Weights of a small transformer language model: 60.4M parameters.
Each number is 128 + 32 x the weight over its row's rms, rounded and kept within 0 to 255. Layers, rows and columns count from 0. Numbers have three digits each. The size before them is the row's rms in percent of the matrix's.

# v: layer 4 attention value, 448x448, rms 0.0803, rows 158-191, columns 336-391
# o: layer 4 attention output (transposed), 448x448, rms 0.248, rows 158-191, columns 336-391
# q: layer 4 attention query, 448x448, rms 0.0557, rows 192-210, columns 336-391
# k: layer 4 attention key, 448x448, rms 0.0549, rows 192-209, columns 336-391
v158 099:142130081182128170140147112101175168133140136135144119139126089127127136105125143139117119202130110090038106126118162083171130149133153124104185073133114158190141118109
o158 101:194134104112091140141190132185143153155137102097203145154197161106097119071142146123101148136150115139126098158175144133164083154158118155117143124164159143113097168124
v159 105:159166054186109110105148115169122137163158153151139119127146192159110117108125134137144116109156092170095140121067138115086083131115148137101152112147134116118099097121
o159 100:123119136127148157148082113085146112148139115115223162134086114145149180118138120109097136201113142155131126162065149115109117151161094084144135157141113160141120101173
v160 114:071140127142066217113111186144108109157109131153102166125143148154127136198177139117120100090114136133198068138104125142134107163068138124094166108161134152151218124071
o160 106:207163160086137089160071138198118129066127183105069145124146117158150151114112125123183202150146128128122151138153081153117121112112107082133159105090095074172176144187
v161 100:182132172138125113167109129171075096091086133198136114148168093138114056069129134147149144105127124144177158066170154162135135093114118140118120161094118133106100136150
o161 104:148192135148146100111115088098136141147152153094143050189129164128104106112118111113097158120143079164178168084124134125166131093079190158126150078099118092128077107127
v162 104:144111129144108158129142137133149172089128163160172046149155175109144131052154112151094153138156098145111130174163144101138183108111092138139115110141138094150129109133
o162 101:205147143120096119129127095128126073152134130109229126071104103141143131072102152080138135134126118128161145164115074131156096129136129175127190129063138136146147058069
v163 106:079119159111113123078147079122183148112147092103109129088119088093163126119122141120141128070101100117094094143178150111137164083183156129160144133105131103136125141134
o163 105:146089128159086150144194140131130114095075183121134171109155090123114074175138108148098094120155121110118119048138115104143102169154106144104173098119119150145155053114
v164 102:116139134086106141130129162070112108070132097147088125142102159205148120103141103162077104099113130076156119091104170165107135134049135063099160147169145221097196164041
o164 101:064142100154194108144133110061110147123201185082203109067141133117132133058155162167130173133143164114153087057128150161152144119150114150187104149120111120156128118089
v165 099:111090123139104063126099167164131131157090128093150141094167109122122171101146185116097181093142112083186158124097090179137149110144119140125174119145097091030170143135
o165 102:069124119083143136151167062156147143172097097109131092131056124137121141107176120137141089112107187101123192079125154124120082070172117112094132094115188138067143197165
v166 100:107129137132168133095116064172094142121087151134135149154119117178113161149156160119126130164054085103127114087166077160092150086061090120166179192097133112102111091134
o166 097:129158194166102142145110105152126088093120123106173149072132163129183059121051136105110163101102151147134127113085080173166141136116165085131116142136144124141151069179
v167 100:141148115133077116144095057118135114109163103093168107125122090082131133145106157160104083146152039127077202143098133096184152097106192120172138152155090144118029082164
o167 099:147114143109128151107116133127115048147099111137168119176149096181125081153108116095148137132132145131145113091185112130160157162135134132138114226084132214168130146193
v168 106:119116156152130152104198092104082116077122137084089165118112094128106103128103140141126134068112122115130120139124126136102140126088116136157130158137152132136158125078
o168 101:083140136113100173158072088095168099180099129109121099150125097151125139114165149101188108148058148131171099127161054117110123117178153121168126142117098040111113108146
v169 096:139178130140135117103090110114109143113110101182126133097104102062183136141076109080177122097158121109089197116148129137169131108099147079113154045146156141149126117143
o169 096:139126135203184181199065131146165075146134174136095133152137171129148091130167126113087136114133062086142123085139168091090185108073132156162143136187099172161137080086
v170 104:036128136095127178117133195145093142103111142180121112176098106158133163083114101108154133130169100101112126118155144148097132119128158089132047154074131124131135136105
o170 103:017128148164116113165105110164156095120163146107067122116095108143164124193166155126135152093087115134132138138122115102105152136172082169149138130181131119162161141131
v171 106:176154130137178132127194127079143167105174130105151137136111130062124065194111194107151140130119145151094050067136127130138136154087074090142109133099200121175085095118
o171 098:106146140134107086167100145092144140103141153144168096080075121134147134170122106125150188189080084114118106177146122168140097116133110073117153104095139124069117082113
v172 097:153112143181134123141083082130120168020084187143112129145058164111156121120090112170183120102067114129127104181133088165098131083115118149066139126111147166135020134161
o172 096:116155162130130159052185104129111090151111108118146111087133122124179187159079098124096132162096090107159192164139132128126153127137210188111109104079164120083125077137
v173 102:069152092072123164112155145157120127084148148128110158120115116096133106136132120146164152172138135115144180187145082198154194124141136114159180142109121117178214176132
o173 102:117088148121169152070129192154126124102221176122105129099190154136167114102156109154125122140099100123112110071191092168136071143128170122137149132079123172175101184120
v174 103:076107103096080095056091145083199118104103063115144076000136100144160145142141117064114103153118085138122144129083159167117171180095202119137104195122108126144122068059
o174 099:113079156110155141156131151097107121157118121168243125091071180153108112116153148147115132166075119145101084122173172150115110146163096132132189125115097050169103159171
v175 101:160165085093122080067099088175110136144160151138114080168164085142088138066162100127111190136058146090171089114138165073169111110059124175124132167176127166121123162154
o175 102:195116132123147174108120097133094076125094120113160056165065076066169112202117128121133191110144092166116128125107141140147135101123161115137141140170126122066170122056
v176 101:129166101116162133106107062197134092145110142148144125124117088115103106147155177139124101155163117099169172120110133208105136144110121156179134129076150085121150123142
o176 095:129119166150160113124128145111055113144052132097052124163142132166103109117149178138143196170084104132107175164164161203120119113148102119138149115122147124139140121089
v177 102:136133103108078109177151143136126107142108066140094122150150173105084127105178133091187110137128136096193144101128145119173105183084109129131136030218132181088164180154
o177 102:151162087147184107159016155163129123122119104185068180118056137149097160130163158099198082153094141135099055093117114182114092113138108141098108159094115049100096118167
v178 100:127224093112164131129058116147122117099110094078097148110094145129122116149106110121103229152111137166111126128120134130110117109139163155089099132088097163097121149126
o178 103:137134124122136086132132107175157172091088155135115134167116143148086121169125117183168139174117133134120125135142129165121158138124175116151113088116087059159092170101
v179 105:101105112138072130118090127111154100080095111139150127109111174114164137172132139087183148166145097071103126155160102193114097162101147172106143120107113096114114099091
o179 096:060138103133086127146146152157120136144129093140121152145098111126099097144064166182148114179137085130112161145154175130120187198150207096104133177144113110154098113146
v180 101:134136107141171136103136077166117145143184198145144134193129166124179068117104096105107069096156138121160139062135085165144145223129106070123096173126165142170130162113
o180 099:146171139152076119107146133151101102133085094108126122155143158121173099122143071081125131179085124168145145090145202150113164128103143122117152105149114130117050102130
v181 101:118113128175110092108125085136113167209131118120149175101086130158130090108091141137119103159078110143141136101193140157130114064122125121156113127124158132116145136144
o181 100:142154147110127103143076125168144161128146176215126191101174110120120102143109168108172116076126190100128142153162126107131100172159095149186099195135153119147084116204
v182 110:113085131126202138180126198076119127116154110115098128154140084093109086098189136155157149089013142131122093112104131106165162127097078134098198108157098105090159151151
o182 107:071179143157101122176101090085119151134129070160087000089161103080136189112182146112095203084131147121123106159109101136123116151122145128133148133095128094136123154106
v183 096:183107142107173132155103154158200127157171081135104107075180097093166130115089178110141139076088089203091173182085130133095138151102137122192091077171141166157123118132
o183 098:149116122149103134111134129168096132135118165183171162157126147127129161096149066127090152111183185143141107130110123150047186076160153135171128114132144174171087108158
v184 112:127069132163078114128124150110121159126090109153187129088098072104182160122094145132155116154084114190113117116097084103138136136139110132106118103132144126117113087148
o184 106:126106119141126114113061148146132133174094138190143135135096145109200137143168153113106070099133115086162079126137102085135170104095079127132112084153105137146140110116
v185 105:109168040091112119136101113161113124150111154081106154150136187150133109167151118157185041091092116180124146099125112126111177075096107137141167084142097113164196158134
o185 103:087127149144118097163152127125109147143152132133059101134102081140115111183147103137143176121135172175154068154094097136158127123091139140139077149141119140145127137103
v186 100:122110130106084191114118142206109174173189125087136109165154117092067156165157132105115109132130133133109158098133126137074094157137112123150156188074142149148113149101
o186 097:110105175097205126118133134120206156142088076166067089092096096153110128181085142072097170124159103126136133175109124101192112085124121207127147161144175172118115192131
v187 114:195122158137128093089138128104094100104119100112111155093092120151141112144120113112104211114118146106180143091108200183155069098059176159141152109133180218118161170156
o187 108:106133094161108108125158087079107092124113147161083184104089133100152131116186142135153119150155121053118149058079127170109127209107093181145108102128156122105167133115
v188 102:175184123092142113186078116078128127095095120185147112143113145117132110138153139135099143140154139106127132056111094148159121124130098134111118088101078120139112141149
o188 097:147126179076098163077154121131163155138156161115070113148101141135154130158163062110103092145104152104111121155086098158111056131089109123140111077117128119091169124115
v189 105:045128116112137160159122118064142114163130161145158104099166127121112083153102172093124161067128134094162122120090079157179109142130074114100134187091174149083160065221
o189 101:098098171166179075144078143168112073200144136076085206117138109171147107113118090125115140124132145152174142107147073123151157100123123158119104091174167117133094132220
v190 100:168101113143140107111127041159113162156083139111142107129144092095162180131149136118150140192103103080124090148065097127185126155150114094191142115149137111167113139140
o190 096:204161064179152097133127129155149130095156106116128122159137102044129079141174167117103093072144157109149169084116119151116131134169145078162168088124197139156143101161
v191 094:117084140201165098135145125108200093145108107155139136107213116128169141134108156098116130117110174153114146166146109137100104155144160127138164100171142142128172177143
o191 090:195134071102106148117129141176119136150097169111141230160114127126069134114202153125064088124133172141110139122161155111144165112111160119082137102109085179126157151152
q192 042:157115133080063124168119211099107143154140104144161129144122146101120103073110084099121149115073097098112189068145091091098180139181141188151149163124123155111099156163
k192 051:164104148137132177099152133140159074147105098127130133149133162132092114095151072101082142155160081091149115139125066073124112138131080166133099159138111099164217123161
q193 070:059144143111152140056239036124127131165102107173173131110142145131110142104089117129147109142168177173125162094162153131085130091102202057121068094109115123089164183110
k193 055:140074066083151143154175147081114116067126135106173146066126063122155162203146159212138103072149169156134075084090126172184117075101217158099120098157161128100073127122
q194 076:159114205138104138118071192173144151170167132160156104106120106087126088131095093154121110044101149150188011124074142092153131074036103125147114142169114086139107096091
k194 055:115101123114087097062079149124085104163139096112181087104156129141076127167164114140123109134159136142168129051202186101110152121144098148130137057194164042092104114132
q195 084:134168158161148133159114131132136147100174142162191107101096106145144133106149149150147114136109122110107105107129119106155157092077111092153100152150079129153159137086
k195 089:092155081096162116148109156225141141150139102073153156165071132144108165132166101128178131099109109116121124153098160142136109146087071103126123088037110129124149087112
q196 106:118091128116147105160085097116137161131140197096164147161132194084133129152140116086104141040160100080112127139126160102101088161198163135123136097117113052138131109116
k196 122:119107104166115092126192117104137085147130185147163116138180130121158136141112156136118102144107131075114154092115115109134152129185186118148149121131110138144131122128
q197 093:184130148166065133031161145135127151141111158098084137132112114095130079116077144123094100096118180143141155157132059159155115142070083089103107142096152086127136103162
k197 085:093132119126193170072103105107131091108202094114087114113101078119127146118181112086092102142123129142120075159150177142115137086103090092150107139129157157121120057138
q198 067:099119089099192105151147091192116171133153085173139112168102109124165135179153148130034145161116177114140071150134143097123089082215175197124127157102110192127088151129
k198 072:093108099160121123156155120126114167169118106129172110109114207155143118143098132069170160098178072087170201121094079101144126093068110195100130115129132093110083121142
q199 060:170200205186091139104113158167159173119168089162131174145103107103126142148103133128119104088102112149150102190047124171091116154169094117148116127112135085120107095153
k199 059:115166136121117138141114076097114185144187151129142093070160253102086102167114205141122107110097163104123172097169141126123131111198216120151122117128124072078135138066
q200 042:159172191119177149128142168145145170109181130070162171141127126151087117117092141183099097110108112157145119077132134126165124151139050174117130170118059051114172147103
k200 044:172176147204113158162107110159109088173134066110124156151094139118122134157149148136135130142113170124136135170199087108082105128130086168113160125150088142166139102109
q201 062:078132127128116104156176079138125078111058117109129179105109100114175144177113148071129140199136153100045117145093130151183145153162157148140087125111107127107139113135
k201 053:122134091194128141136182146104144093080145152108127107055168149149100132206071108086104111077179142097110094139126110156135113171126168139103054157141100150144177143153
q202 086:084112154163077138099174076098121151145108105179207120143096095125125156102123140136128087159180150120153139095136152126107154105113162106104107141099113141166135166057
k202 058:146117154153124085089182097137112164114093133118175117101152071175071147120094161094175137162098141151078110112150159107110102128057120095122078110141148157137157149156
q203 100:109104109052128174187103167102092116092103102077132125138147151152104155165166116120126136113105124162112177097122153129114149107142122177141139135171166162147100109131
k203 104:103126107117088143186113103096116097138116129155142133170127089148164141152130145144100178110132101153126106146131071105125100091180171195141203076136122152157121161131
q204 098:145134109123179078201189116106144139134109124087096124079193123124208131109142156072132138166164127114116182146122156190155148120144132110121100123158148194127099190130
k204 097:166146115163157119120121192196107153147088132133142130020100136138095121133134108145179134100161103118153118131145132169094123165082159115135063145164123113104131128130
q205 075:168090139106117147149102136109090094140125098089105104067168101151110151128171184078131133104172165102119138109122172081186151158138137135085112111132080132109132144115
k205 069:123097086096149211080085145136116153113168133168092137161146107114119139086128092043114110127171145160166089168137149105155147094156121094094152150135137142155132093158
q206 055:132086172101122062155147144149146112101127190114067083085147146085127092115153118101114116121162113124153173149133156160149122139190051114129122088081189127111073129151
k206 054:168143146102109099134093170087148113087137118172144168133084099159185156115174112113119123144139140170145131123119193102097158143175061113130111095163146099120137131138
q207 064:128168125138082101108102095122144137071135111117144125184145109123169161107046118127142107090158197085161124129083094096110149152146121102136130173117078209120145117114
k207 066:083114112139073126105186063173101143129141184112129159081170199092110132154125101150109149093170118102140171150133126124168172127112197137102113151106083106159107112099
q208 064:131144170113175117160114137148120102124137192120083122087068141207100118152166073152127118127128108128152091113165165066159134103096157150170138119069162115136120148114
k208 067:116168110101082101169141164118118126192142072121111132106135096090155094119115109174147164131137187124185186189152018169106101132110180168132125090183129166129154158135
q209 059:149123111163146157071150115110130124142131174152132102129114127148151141106160121134117181120071123120100137158138106174142140124138168106124130136109141112127159092131
k209 063:121140108137186120153076161119103079153116122116152146096099065158092118197136169100191105087093098104146139111103135090124056144139069103156187130137128111095140154099
q210 067:122111105053162139120185202135080138070155052157206144134138126166136177097158092188145171126111103139118158111142161131166087161149175119110107161115119108119131124190